From a checkpoint of a small transformer trained on Wikipedia.
Size: 5 heads of 32, MLP 640 tanh GELU, 6.85M parameters.
Architecture: LayerNorm before each block, no biases in attention or MLP, tied embeddings.
Each number is 50 + 15 x the weight over its row's rms, rounded and kept within 0 to 99. Layers, rows and columns count from 0. The size before them is the row's rms in percent of the matrix's.

# v: layer 9 attention value, 160x160, rms 0.0548, rows 89-95, columns 0-159
# o: layer 9 attention output (transposed), 160x160, rms 0.128, rows 89-95, columns 0-159
# q: layer 9 attention query, 160x160, rms 0.0584, rows 96-110, columns 0-159
# k: layer 9 attention key, 160x160, rms 0.0536, rows 96-109, columns 0-159
v89 114:43 51 61 36 26 37 53 40 83 47 53 37 42 69 55 46 56 64 51 54 59 29 77 74 68 28 71 42 55 85 54 45 64 60 45 29 25 60 37 37 50 44 53 34 24 82 56 33 54 51 51 40 50 48 75 69 41 43 26 59 52 43 43 23 55 60 68 86 37 43 78 69 33 50 21 52 55 71 33 58 25 73 77 41 63 51 41 45 31 29 42 58 31 36 33 53 57 56 84 24 50 69 52 30 54 55 28 32 67 61 30 45 32 46 59 65 34 43 41 35 55 46 31 44 39 56 55 49 50 46 27 46 36 54 64 75 37 48 62 45 33 29 61 65 40 45 21 37 41 47 55 64 74 40 68 67 49 39 49 70
o89 123:14 46 61 44 55 73 51 55 36 62 15 60 44 71 43 17 34 59 74 55 37 55 57 47 47 69 49 46 44 37 37 48 39 35 43 67 46 46 65 70 60 43 60 57 75 36 35 52 68 51 55 58 62 40 57 57 46 62 43 73 48 60 54 30 26 53 05 10 67 39 50 40 47 46 31 56 39 55 67 57 24 52 45 41 68 49 62 32 44 28 44 76 55 67 50 41 47 42 46 55 45 35 23 66 39 51 77 65 38 38 60 62 32 38 30 03 66 44 53 42 37 68 56 49 37 76 49 52 53 48 64 62 41 55 77 50 65 46 62 49 40 71 55 72 57 41 76 82 37 34 63 74 60 51 32 30 48 31 71 52
v90 107:56 49 30 35 55 35 60 46 78 62 33 42 66 63 69 41 60 76 35 77 36 58 44 63 53 22 50 77 57 56 30 73 64 41 68 65 62 58 75 52 45 28 45 44 91 57 45 59 41 59 47 53 68 53 48 48 70 51 42 54 70 33 32 55 39 55 48 61 48 23 55 47 58 30 49 31 50 00 66 38 60 39 68 40 63 48 39 27 39 43 49 50 39 39 53 71 52 39 65 60 64 73 52 56 58 51 71 61 16 58 46 60 35 43 39 47 34 38 33 64 61 53 45 49 76 38 38 48 27 53 41 63 26 33 37 43 27 50 66 47 43 09 46 55 57 63 29 19 43 62 63 54 38 09 27 58 41 54 40 64
o90 111:52 51 69 62 50 81 54 45 33 44 49 66 48 23 57 49 53 28 33 51 43 54 46 44 80 60 30 44 68 68 47 39 49 43 39 63 31 49 46 42 47 43 38 52 42 67 33 60 55 47 59 23 41 35 59 51 30 46 37 53 50 42 49 43 52 43 37 61 43 62 65 62 51 60 65 51 28 30 31 71 46 78 33 54 14 60 56 62 37 47 65 26 42 56 41 62 46 49 49 30 60 00 50 44 42 31 45 31 62 45 61 46 32 27 63 47 34 51 56 49 68 58 56 56 49 86 65 51 60 52 35 45 55 76 44 55 56 30 36 54 80 95 49 69 67 36 72 91 44 70 24 38 58 54 68 59 70 18 64 22
v91 118:55 53 62 62 63 55 66 54 39 38 33 69 44 77 27 50 45 58 42 42 43 53 87 38 22 53 66 72 44 43 25 46 39 71 48 46 58 35 36 46 49 44 55 45 49 35 48 60 32 44 44 71 54 54 38 46 80 44 46 50 41 58 48 82 61 50 45 35 49 60 44 81 54 90 54 59 58 58 53 51 76 82 43 44 37 30 63 76 45 67 51 44 54 50 70 21 60 31 27 52 50 21 27 45 59 61 44 28 60 54 52 15 35 49 32 18 61 53 57 61 42 38 57 47 33 24 52 75 46 60 87 48 34 39 59 53 72 63 60 23 63 76 42 32 52 24 63 63 58 34 50 41 61 76 51 26 37 70 34 53
o91 125:75 37 57 60 09 41 39 66 80 48 62 27 54 53 49 70 53 49 59 46 42 39 40 37 53 46 74 64 42 54 41 71 72 70 58 51 69 67 49 35 55 56 46 50 45 48 56 32 54 65 37 50 58 50 23 51 69 37 55 37 64 55 24 63 76 32 91 75 38 53 26 55 58 41 55 35 57 51 62 45 45 36 62 56 27 47 54 53 78 65 47 46 39 33 68 10 51 56 33 49 66 64 49 58 68 40 50 65 50 61 32 50 63 57 43 81 79 50 37 63 47 49 28 53 47 37 21 47 25 41 26 33 68 46 57 46 28 54 42 42 36 46 38 56 35 72 32 08 58 34 40 67 55 32 27 47 41 79 48 69
v92 106:58 44 64 33 42 34 33 21 52 59 49 43 56 27 51 51 86 38 55 67 77 30 20 71 66 81 67 42 74 44 48 52 59 46 70 65 30 59 47 52 47 55 30 48 72 41 44 28 60 38 59 50 48 52 58 27 24 59 50 43 41 42 35 24 46 39 55 65 65 27 48 41 56 48 59 64 57 41 36 61 44 47 77 58 46 62 47 53 45 52 43 44 68 49 51 52 46 58 81 53 73 54 50 26 45 34 54 55 51 37 25 84 58 52 77 44 46 48 24 49 02 37 13 60 63 55 53 25 33 59 27 36 71 37 50 56 44 45 34 75 35 77 48 49 61 76 49 60 65 40 19 73 30 43 49 61 58 62 49 58
o92 115:56 79 55 59 66 69 36 26 45 30 50 42 45 46 40 43 28 55 59 68 67 73 49 64 53 45 38 25 48 32 61 55 49 50 56 46 43 35 45 60 49 44 55 72 51 68 48 72 49 48 66 75 45 46 78 55 48 71 44 70 22 58 71 64 23 53 44 43 48 83 45 45 32 62 63 50 61 36 33 35 44 45 65 37 78 37 59 34 39 47 22 67 47 55 28 76 40 68 35 48 45 36 87 44 40 84 57 20 32 44 69 51 41 48 40 26 35 50 71 41 48 52 74 42 64 50 76 35 83 45 62 59 24 36 22 63 37 46 54 56 69 26 44 40 70 39 52 62 26 61 67 31 52 65 32 63 38 33 35 55
v93 115:52 56 71 54 76 62 57 84 44 70 28 35 12 56 52 60 34 55 55 54 47 42 49 54 47 26 60 47 46 57 71 47 57 34 63 41 18 22 54 31 52 51 44 43 34 37 53 36 47 57 54 83 48 53 64 69 29 37 57 56 69 32 49 73 46 54 57 73 51 39 62 72 48 44 27 59 50 68 56 66 70 52 55 64 30 43 46 82 29 37 22 29 42 27 30 62 42 69 54 27 46 19 17 65 71 36 39 44 36 87 45 41 67 75 45 79 34 75 49 39 50 57 62 33 39 28 68 52 63 51 70 43 51 39 52 42 63 61 67 66 46 23 46 47 50 67 54 45 50 55 61 50 43 79 61 60 41 40 70 57
o93 121:46 59 53 61 32 44 58 53 61 55 41 47 50 52 48 45 43 58 79 24 42 41 46 46 63 63 72 63 51 45 15 51 54 65 47 53 44 40 54 61 63 47 65 49 65 30 59 40 60 53 45 86 50 47 52 69 70 32 62 37 64 69 39 25 24 54 33 50 68 33 81 51 57 38 39 68 55 65 59 56 38 50 33 61 32 42 57 33 67 51 49 62 39 73 57 39 41 37 35 61 62 78 19 54 67 36 85 69 49 72 37 56 34 55 43 41 60 20 31 61 30 65 29 58 60 64 34 34 33 74 43 71 52 52 73 36 36 28 40 34 39 77 59 39 50 64 63 23 14 43 32 73 52 41 21 32 46 75 60 29
v94 114:53 51 60 59 38 52 48 60 16 57 35 45 84 71 36 67 41 38 21 68 44 61 70 36 60 61 57 57 37 30 45 48 61 44 63 51 61 43 65 47 32 54 43 32 29 03 42 71 25 45 54 30 51 59 72 51 48 72 76 77 50 34 42 41 70 41 24 28 50 49 33 44 63 39 28 53 74 45 69 57 56 69 65 40 25 39 72 41 20 45 50 48 43 64 60 35 44 44 52 69 37 65 63 79 47 67 54 73 20 29 45 49 44 64 34 17 41 45 56 69 64 31 56 60 55 32 35 43 51 42 71 59 07 40 53 48 40 38 37 65 51 53 53 39 56 42 44 65 54 28 59 53 44 37 42 57 21 54 37 60
o94 111:82 58 56 75 12 60 58 61 57 25 33 37 44 23 61 43 56 32 35 35 51 50 28 42 77 32 56 46 49 72 48 40 59 61 55 63 57 45 49 25 32 53 37 60 56 81 51 34 69 73 49 46 54 50 40 55 53 48 41 56 70 45 38 51 62 50 69 81 48 66 18 51 50 63 68 43 40 42 34 42 32 46 40 56 17 53 65 61 74 72 56 36 26 34 58 51 50 68 41 35 71 25 65 24 49 31 54 36 48 58 34 41 36 53 56 76 55 92 36 52 59 42 36 53 40 86 33 55 48 48 30 32 65 59 26 56 38 61 54 54 65 65 50 69 33 50 38 50 52 69 20 48 60 50 75 52 77 37 35 37
v95 117:55 58 46 33 45 71 47 33 60 33 63 47 46 47 38 44 42 37 36 60 63 43 69 58 36 46 60 52 45 69 63 46 55 49 35 09 00 68 62 40 56 48 27 99 47 67 61 52 17 46 46 40 54 47 36 53 54 29 49 45 51 44 50 43 56 52 65 80 56 68 43 53 48 55 48 48 74 49 49 68 71 37 71 52 70 62 27 46 60 57 28 20 34 64 60 14 44 43 59 34 73 74 71 36 48 59 59 31 58 47 63 64 41 63 36 72 20 68 69 53 44 40 38 49 18 44 37 56 47 65 64 39 15 49 66 44 72 51 34 49 62 46 58 41 24 47 60 35 38 51 58 55 50 59 52 30 61 40 75 61
o95 124:31 38 45 51 75 56 58 54 55 63 18 79 36 66 36 71 58 84 61 41 50 52 33 64 33 50 51 74 55 18 62 65 53 32 49 78 63 61 62 51 61 60 61 23 43 25 44 43 56 45 59 46 47 53 46 37 41 55 57 27 64 43 29 25 60 28 31 13 62 28 78 50 37 37 55 35 63 81 60 73 35 33 33 54 65 56 62 46 63 39 59 49 64 37 41 44 55 50 47 66 34 62 44 63 41 42 62 68 40 39 46 27 49 50 42 25 69 33 39 26 61 49 55 53 57 88 65 77 26 58 39 66 49 64 64 52 38 43 76 52 37 28 59 47 71 44 35 65 54 14 26 63 50 45 46 50 42 51 43 73
q96 078:56 38 64 19 62 35 56 44 57 45 58 62 59 59 54 64 38 40 48 64 60 48 73 64 52 59 13 40 26 32 55 69 34 38 49 47 51 53 53 14 91 58 49 60 75 38 59 56 41 69 71 66 36 50 34 67 58 74 40 36 63 49 57 33 47 52 67 20 59 42 38 62 26 56 66 37 66 64 51 59 44 47 51 30 64 73 77 64 41 31 50 74 43 63 52 72 50 44 48 56 59 51 64 61 56 56 26 57 30 38 48 56 40 51 37 58 27 23 69 38 54 33 81 48 48 52 55 42 39 44 99 35 59 34 28 21 50 78 21 34 35 67 60 51 61 65 40 47 55 51 56 75 62 44 40 50 58 58 74 50
k96 083:38 39 43 50 57 58 72 54 40 87 46 24 36 48 39 49 44 50 54 53 65 42 24 49 48 59 51 66 51 69 31 49 38 52 52 39 62 75 65 52 53 52 56 49 70 53 71 32 51 47 10 48 44 36 64 76 71 36 30 53 59 38 53 56 56 55 65 48 52 24 44 33 54 46 54 45 33 33 15 49 29 49 46 67 34 31 38 38 47 25 35 63 25 41 60 53 48 37 47 39 52 49 39 30 63 71 65 69 73 40 46 48 78 54 81 76 33 61 53 49 88 55 34 70 42 61 29 67 55 49 38 84 75 68 58 72 37 38 48 56 14 46 54 64 34 26 46 63 07 58 60 45 50 40 57 73 43 62 48 63
q97 086:58 44 57 33 42 74 29 55 37 39 55 80 57 22 47 51 48 45 30 76 73 85 72 52 22 43 55 40 44 46 32 63 51 24 48 52 41 48 73 31 72 45 71 62 51 43 68 48 43 70 62 59 57 41 29 46 51 54 38 50 48 57 40 36 38 57 61 44 63 77 78 56 23 56 52 12 61 48 46 55 24 63 49 50 22 72 50 63 39 48 26 63 49 37 31 29 20 45 38 57 70 50 69 70 75 54 51 67 68 60 53 63 37 51 42 30 67 59 42 35 38 34 37 53 33 33 82 43 28 26 56 43 37 50 57 58 45 55 62 31 38 40 11 41 39 56 50 58 72 35 64 69 69 61 53 33 75 49 53 46
k97 088:41 44 74 59 30 49 77 28 42 63 47 66 61 42 33 31 60 28 58 47 48 48 32 72 46 66 49 31 48 54 20 44 73 35 52 66 59 83 47 30 57 35 33 36 64 53 77 36 50 57 60 79 27 28 57 27 46 26 67 24 30 50 44 47 61 20 31 57 66 43 40 25 71 21 27 57 49 54 47 48 77 42 49 49 48 40 55 55 53 31 49 70 60 50 40 48 76 52 63 41 47 43 22 56 48 59 48 68 59 52 59 28 57 34 40 52 46 76 42 48 52 38 31 53 43 32 35 65 74 57 39 25 32 33 47 44 54 45 47 65 42 49 66 46 41 49 75 53 18 42 91 36 36 49 60 46 46 69 62 86
q98 099:56 44 38 43 23 42 62 38 66 40 75 16 57 43 38 50 79 40 65 35 28 92 46 65 48 40 35 37 27 56 49 27 52 35 28 52 62 68 48 34 52 67 82 40 46 62 71 65 58 58 59 63 61 40 21 58 41 53 29 27 34 64 78 57 75 24 66 65 39 41 48 66 49 50 45 33 72 42 41 65 35 64 28 43 36 54 56 39 70 40 56 52 52 36 60 38 38 30 49 49 57 43 41 55 56 69 52 62 25 30 43 53 50 29 48 63 70 35 42 35 27 50 58 41 56 56 32 61 55 23 56 48 65 32 50 46 73 56 25 50 55 37 69 40 82 57 37 91 59 66 31 53 46 30 28 37 49 53 49 75
k98 100:51 54 44 62 62 25 52 46 58 50 44 43 57 52 43 57 57 72 59 39 61 49 21 44 44 99 45 39 62 50 38 51 66 23 54 50 38 74 22 82 58 20 33 27 56 43 52 40 42 10 03 66 37 77 58 57 57 29 46 45 24 31 64 50 57 42 23 61 51 29 47 43 71 55 40 65 36 58 46 39 49 60 45 57 37 17 47 63 30 37 58 69 59 33 52 54 65 56 38 47 45 23 39 58 45 68 36 72 69 47 57 76 71 55 62 64 39 39 47 66 45 33 64 49 40 67 60 66 65 55 37 41 60 51 52 57 41 45 51 43 23 40 56 43 55 38 43 79 26 70 69 56 34 22 64 61 38 53 51 64
q99 074:36 61 38 79 17 58 44 56 67 54 54 72 30 62 38 54 45 47 47 35 46 21 61 36 34 49 41 57 95 40 75 65 57 44 71 42 59 39 49 71 51 34 44 45 47 33 55 47 30 36 48 64 52 59 57 53 41 47 71 58 43 30 44 35 53 41 47 26 54 61 40 42 59 45 64 64 20 65 40 59 42 47 67 60 37 87 49 56 64 87 48 35 59 61 21 51 59 59 34 59 65 49 69 72 75 49 13 35 31 61 57 74 39 44 23 55 45 56 44 56 38 43 22 65 31 41 50 47 45 64 55 37 49 29 71 53 65 20 53 67 41 52 54 29 39 38 81 38 40 39 55 18 26 52 38 62 72 66 42 64
k99 080:36 29 35 16 34 27 23 46 48 28 54 81 72 56 59 55 58 27 63 52 52 36 69 69 70 22 50 75 39 55 70 26 51 69 29 43 76 48 60 42 55 73 20 49 60 58 66 55 54 70 58 64 36 51 56 42 56 42 59 65 48 19 76 46 50 53 60 60 44 77 48 61 29 61 62 37 68 70 54 52 40 46 43 45 28 50 32 41 55 69 23 34 11 69 52 54 52 53 57 56 48 47 35 33 59 39 55 20 59 58 44 61 34 48 65 24 24 34 38 76 62 44 17 52 35 40 50 53 53 58 39 41 36 49 68 36 35 69 54 56 82 62 52 43 37 52 26 43 40 36 35 40 53 50 26 48 50 51 24 61
q100 077:81 41 53 54 23 63 53 43 78 88 67 38 44 64 24 75 56 57 59 12 35 41 47 43 58 71 41 45 24 44 49 56 45 48 62 63 39 37 58 69 51 48 49 25 36 53 69 40 45 19 48 52 45 42 55 50 65 28 61 45 53 43 69 62 46 60 35 66 49 48 36 53 76 36 43 56 21 52 56 59 61 78 55 49 25 31 59 17 71 59 55 32 55 46 60 47 56 74 37 47 22 49 39 62 26 80 49 37 49 24 72 40 50 65 58 39 46 52 49 74 52 79 32 54 62 33 48 75 66 67 53 62 54 68 17 33 12 52 62 56 49 39 71 36 64 49 46 46 64 72 55 52 35 59 48 63 57 59 61 66
k100 088:43 42 37 30 70 52 53 52 47 69 69 53 61 47 78 59 34 76 59 51 23 57 58 47 76 40 61 69 39 49 38 37 54 39 61 46 72 41 62 73 62 27 37 64 43 65 28 33 22 15 30 46 64 82 67 57 63 47 45 38 68 59 67 51 56 69 33 36 56 45 66 64 66 79 73 54 52 53 69 47 55 36 35 31 49 54 42 36 41 50 85 43 30 70 30 55 55 54 43 62 69 53 36 57 59 51 40 28 22 46 53 35 39 47 55 39 86 44 48 46 72 63 62 58 65 54 92 38 32 56 54 81 31 45 78 38 54 46 62 33 56 45 58 40 62 67 41 41 58 42 30 73 57 84 44 53 58 67 59 48
q101 082:58 40 65 59 42 42 40 67 42 66 53 53 30 44 37 37 62 71 77 29 56 52 20 35 22 56 54 10 55 61 63 52 37 41 58 47 24 54 24 71 57 61 75 64 53 70 58 39 53 63 49 38 58 25 33 32 45 69 75 31 68 61 61 52 49 10 55 16 57 38 59 42 60 56 60 51 96 64 62 57 44 34 61 45 30 57 61 41 36 70 54 46 54 53 44 35 75 47 62 59 35 38 47 49 68 64 51 51 48 51 38 35 44 31 46 61 45 41 51 33 21 70 58 25 40 50 60 83 51 20 70 57 68 68 55 70 56 50 33 59 28 47 53 47 68 45 62 30 63 68 55 74 34 31 53 50 49 34 58 28
k101 093:24 53 70 30 27 51 43 74 59 58 71 63 65 46 48 62 51 70 22 58 57 50 21 82 35 44 64 27 36 49 60 64 65 23 37 58 66 62 47 32 82 48 45 47 70 34 45 67 47 42 31 51 38 39 80 50 47 50 47 70 33 55 55 41 44 19 59 61 63 45 55 52 39 52 56 61 48 57 47 26 69 48 39 65 67 52 54 69 48 58 46 52 23 32 63 39 53 52 50 39 42 37 37 16 18 72 21 67 87 65 61 32 47 35 54 46 64 56 48 37 32 58 68 72 55 53 42 78 40 59 50 34 50 54 55 71 54 36 76 47 44 54 89 65 32 46 45 44 20 64 59 60 26 54 39 74 58 42 48 34
q102 082:58 42 42 63 54 53 29 61 57 42 64 60 67 54 68 40 62 48 51 58 37 60 46 39 24 61 28 86 72 39 54 54 49 65 53 44 52 45 42 45 53 55 68 52 56 37 16 48 52 42 72 47 53 41 69 52 56 58 47 40 48 59 31 41 44 47 49 44 93 51 34 73 53 53 16 60 55 65 52 67 48 37 52 57 68 70 44 48 24 69 51 85 51 51 40 36 54 54 60 50 43 29 71 83 44 68 40 69 62 57 46 26 81 52 56 40 63 42 39 86 96 61 22 61 46 47 51 41 52 84 09 35 24 48 48 58 30 62 29 59 37 48 59 73 41 48 66 56 51 43 79 31 52 26 48 59 36 36 52 46
k102 093:48 56 48 38 29 72 63 46 33 44 73 71 43 44 39 47 54 57 58 42 36 76 32 41 50 61 39 63 44 38 75 48 14 64 58 21 56 34 58 59 45 70 56 71 64 63 62 45 50 62 54 59 50 43 41 62 48 41 61 55 66 59 63 40 42 71 63 46 55 80 48 59 60 96 47 87 69 48 69 45 53 59 45 56 50 77 51 71 99 33 51 46 68 64 73 37 71 53 58 37 58 30 54 55 44 38 56 28 45 94 44 37 61 45 55 31 53 61 49 74 60 65 40 44 61 41 60 75 72 46 40 47 60 56 41 54 65 82 41 56 53 26 20 60 49 51 54 54 66 56 57 68 73 83 44 43 44 68 29 38
q103 077:55 24 58 57 48 66 30 60 70 26 50 58 51 54 58 30 37 45 43 48 67 58 39 40 82 22 62 51 50 29 20 60 71 79 39 59 37 47 47 50 62 64 45 21 43 42 51 56 74 36 55 45 35 70 43 48 49 46 56 63 52 33 59 65 36 38 43 58 63 67 40 57 54 52 80 37 31 54 24 71 43 54 18 54 58 56 46 49 72 38 52 57 64 48 48 65 61 59 60 26 73 58 82 40 39 27 46 13 51 42 56 61 26 57 58 55 41 40 42 65 42 86 48 64 32 40 41 29 57 55 51 59 20 19 34 66 30 43 55 78 53 57 68 40 48 28 62 48 32 69 52 20 67 83 71 56 35 40 37 49
k103 085:57 92 46 35 94 53 51 39 53 54 18 64 42 58 41 38 47 17 56 48 43 56 73 54 54 52 48 35 51 57 68 70 57 44 39 58 22 32 59 53 59 77 38 60 33 38 41 36 51 44 48 57 36 55 61 30 31 47 59 63 45 63 62 63 52 50 48 46 60 68 37 45 47 55 56 60 36 47 54 54 41 55 25 65 66 34 36 90 60 76 28 51 25 58 37 68 40 66 57 29 40 49 54 66 83 34 43 33 57 45 67 55 57 35 32 63 50 33 63 26 31 55 57 44 73 66 63 44 29 56 71 62 55 47 36 60 48 53 71 39 68 62 24 29 62 81 22 49 58 40 32 23 51 67 75 49 77 45 31 64
q104 076:49 78 45 36 44 53 43 24 79 56 42 30 65 64 54 69 55 18 55 77 53 39 72 60 76 40 35 46 70 19 49 52 42 36 43 54 35 69 36 39 32 54 69 28 44 56 70 67 58 67 68 48 53 32 67 38 72 53 31 43 37 46 56 36 55 60 46 40 29 41 50 61 70 19 52 60 46 23 64 58 55 52 11 44 39 50 39 39 76 42 76 31 49 56 74 50 39 60 43 39 45 39 74 40 29 55 45 36 37 26 53 52 60 13 23 68 57 62 47 66 41 44 54 46 38 50 52 46 39 40 63 37 34 41 56 20 51 30 41 47 36 30 52 50 76 68 33 61 42 43 26 63 33 52 69 67 25 45 49 80
k104 089:43 38 48 59 50 43 48 63 62 23 51 50 66 45 66 60 43 62 35 51 75 45 02 31 65 40 73 37 47 72 19 43 46 31 33 72 57 65 32 45 46 57 55 29 44 62 52 31 59 02 42 46 48 43 40 32 48 46 36 07 60 47 44 56 47 56 15 47 35 62 40 25 45 32 36 63 17 43 50 63 42 78 38 64 47 40 53 52 19 57 63 64 65 60 68 63 63 47 52 44 55 40 60 62 54 52 43 72 37 33 63 51 59 64 51 39 74 36 33 90 68 47 41 54 46 81 50 73 57 40 67 51 43 50 43 20 23 39 68 51 37 36 47 46 48 35 48 60 46 64 40 54 32 29 45 63 34 58 65 53
q105 073:25 82 54 42 66 49 78 51 40 55 66 51 49 45 36 59 38 60 42 36 30 18 24 21 53 55 63 62 72 49 39 31 35 55 28 64 52 22 31 65 26 73 54 35 47 55 46 48 66 36 34 49 59 59 50 50 34 23 70 58 48 44 55 43 69 40 16 41 41 51 70 54 87 59 51 49 21 78 49 20 72 51 36 60 72 51 38 56 56 53 56 61 66 54 42 43 89 82 52 49 56 43 47 47 61 48 44 42 52 59 54 84 30 60 54 21 36 37 32 40 41 56 38 51 37 51 45 52 73 70 45 44 51 46 57 60 46 32 74 84 48 33 44 48 56 50 80 34 59 69 31 46 35 53 54 56 58 39 51 75
k105 085:58 31 27 47 57 38 22 53 46 17 36 48 42 54 78 57 54 57 57 42 41 60 52 69 61 42 47 75 40 37 44 58 41 57 57 27 31 57 54 41 72 30 44 55 29 38 20 69 65 29 66 32 59 71 64 47 42 42 69 67 47 41 55 38 23 58 44 54 69 59 55 80 33 42 33 46 83 56 39 64 40 41 44 55 50 82 38 38 38 48 12 59 58 53 24 57 31 49 70 35 55 57 58 59 60 36 25 41 35 62 54 53 12 49 65 54 89 45 33 30 27 34 54 54 43 39 82 67 24 46 69 44 57 15 56 47 59 47 48 40 81 47 37 56 27 51 52 58 63 43 49 31 56 74 54 39 49 54 40 57
q106 084:71 53 76 83 69 49 44 81 55 42 23 66 59 50 50 66 40 67 22 49 53 46 19 38 49 41 51 51 36 33 55 53 35 75 71 33 43 48 43 42 83 33 24 68 43 26 43 24 33 54 45 52 21 45 52 50 45 31 63 71 54 38 43 37 70 33 69 49 63 81 47 64 40 58 66 69 63 64 45 41 38 28 84 63 74 71 29 54 62 55 34 48 27 23 34 78 67 42 32 73 49 66 62 50 33 40 59 52 43 77 38 47 53 78 48 51 31 37 57 39 78 44 36 65 42 48 54 47 54 65 63 49 41 52 20 46 52 46 37 52 37 51 42 56 42 62 62 43 37 46 43 50 64 41 33 42 51 42 15 59
k106 085:58 57 46 61 43 58 35 37 36 26 52 43 36 38 27 29 28 41 43 57 21 47 74 52 66 35 33 78 16 53 84 47 55 54 47 38 39 31 59 36 65 54 52 35 57 83 44 71 23 76 59 52 47 23 58 42 48 58 68 58 62 67 45 59 63 69 55 39 60 50 44 72 26 49 35 36 68 56 64 68 53 64 57 78 35 49 66 59 53 34 34 49 52 77 44 42 53 56 53 38 49 66 48 73 75 56 44 09 47 56 22 56 52 48 39 59 25 74 83 61 30 49 55 50 49 35 42 43 54 33 39 37 37 41 35 49 64 42 72 51 89 38 53 51 40 55 37 31 50 44 32 31 58 74 37 51 50 25 75 44
q107 075:85 27 62 59 83 39 39 38 51 39 42 54 48 56 42 44 37 57 57 80 53 43 56 41 33 44 48 54 48 53 63 46 42 22 39 32 33 47 30 40 41 17 23 50 33 17 43 54 57 63 56 71 44 38 30 72 42 32 51 61 40 42 65 35 27 49 63 24 55 70 58 38 46 52 46 57 36 58 62 58 45 50 56 54 77 45 45 55 23 72 50 31 71 64 65 37 35 27 38 37 62 70 57 65 73 55 33 89 50 30 36 33 30 11 63 64 53 45 51 35 45 61 59 63 12 33 57 27 48 37 54 24 36 41 50 69 23 39 29 33 45 48 49 45 56 51 49 61 39 46 71 73 48 55 63 51 48 60 30 27
k107 082:51 52 74 46 59 77 55 50 25 53 40 45 55 39 46 59 45 57 83 63 69 39 30 51 35 94 63 52 59 51 49 24 73 10 38 45 44 56 50 51 41 54 43 46 56 38 61 60 50 61 33 69 77 27 72 44 57 67 32 36 55 43 45 32 69 34 40 64 21 60 52 54 69 74 43 47 45 64 53 46 23 72 37 66 26 38 53 47 56 43 30 73 81 62 42 55 35 58 76 52 29 39 49 43 65 41 72 55 48 51 67 43 53 56 21 60 43 72 37 43 63 30 43 64 40 68 50 79 48 38 44 52 48 57 60 53 65 44 64 50 73 67 50 39 36 35 59 59 21 53 45 67 83 37 46 55 30 76 21 73
q108 075:29 37 42 42 70 41 79 50 59 15 54 37 55 35 53 47 38 42 18 49 40 61 41 44 60 57 63 35 63 50 39 68 45 91 27 43 54 33 46 57 44 55 45 34 45 42 61 63 41 13 54 33 59 85 42 46 59 56 71 37 28 33 52 68 58 31 41 47 35 49 47 33 73 42 34 60 38 39 34 38 90 56 29 35 47 41 18 76 62 53 53 53 48 48 56 72 70 48 51 41 33 55 47 39 29 48 40 21 54 77 61 72 47 74 34 44 29 54 53 36 51 74 26 46 51 54 42 58 63 68 68 41 41 58 43 65 73 31 70 59 39 34 41 68 37 62 50 22 49 79 45 28 65 36 47 66 45 41 31 49
k108 083:50 43 58 52 40 69 19 50 35 28 52 56 65 74 51 40 57 53 63 37 39 62 65 83 60 44 34 50 41 21 64 59 44 73 61 41 71 37 40 45 30 49 28 60 37 60 50 60 36 39 97 62 52 56 52 46 72 71 68 75 67 71 58 68 21 67 53 60 68 77 52 58 28 45 54 50 48 48 29 62 32 58 29 47 49 40 30 68 49 68 52 36 33 50 51 55 22 28 48 50 41 81 59 59 69 44 24 50 44 54 33 47 44 32 42 39 44 60 55 36 59 68 28 24 22 62 56 23 40 57 58 41 53 26 59 47 55 65 50 53 47 44 29 29 79 44 52 35 56 40 10 33 79 57 50 42 49 44 31 47
q109 081:29 47 06 53 48 63 34 59 70 80 34 62 45 47 48 73 67 42 40 56 44 56 49 43 54 50 50 66 55 68 33 57 37 78 58 77 54 55 25 51 44 63 36 37 62 41 58 47 72 23 56 47 36 63 36 41 54 42 68 44 52 81 66 57 67 27 61 54 61 20 53 42 64 24 18 58 23 63 59 51 58 34 34 54 73 43 50 36 43 39 56 45 42 49 70 62 75 45 53 49 23 43 63 68 32 51 34 26 68 48 76 25 71 62 53 49 39 47 30 73 59 51 45 55 74 60 54 65 67 64 38 37 33 30 30 47 54 17 44 67 67 34 51 64 52 41 40 62 52 48 32 19 54 70 26 33 68 51 30 43
k109 087:54 24 32 67 46 58 39 62 35 42 31 55 52 44 40 54 43 42 69 44 22 58 54 65 81 27 62 58 26 39 85 41 59 80 65 47 51 26 67 33 40 61 49 67 34 44 55 73 79 37 53 56 25 59 62 78 29 64 49 57 59 47 73 54 39 56 50 59 54 66 77 34 47 69 45 40 43 44 66 30 57 62 45 46 60 65 51 59 72 52 56 63 17 57 41 48 54 65 46 51 25 43 32 35 71 56 42 31 34 61 48 34 45 64 62 52 28 22 65 35 59 52 49 40 69 37 74 49 93 40 58 31 36 37 42 54 65 71 50 57 56 36 67 21 56 62 50 28 83 32 41 35 69 75 71 55 55 50 51 54
q110 086:32 51 61 55 55 48 46 71 28 37 43 60 45 77 54 49 33 60 29 62 50 41 49 30 39 31 69 68 48 45 57 60 59 72 61 67 27 39 30 66 11 39 34 42 33 53 32 44 53 31 50 37 33 51 77 46 33 28 50 37 55 29 34 47 53 52 45 61 55 66 47 15 56 25 28 76 64 50 62 45 79 38 73 40 39 49 23 50 76 34 67 55 34 34 67 75 55 54 46 47 51 47 51 56 42 45 45 35 51 64 42 37 28 58 60 37 39 37 63 59 70 56 66 56 37 34 59 18 62 80 41 38 62 47 60 26 39 38 65 55 63 51 25 60 21 35 53 19 24 52 67 35 51 62 67 49 14 64 39 38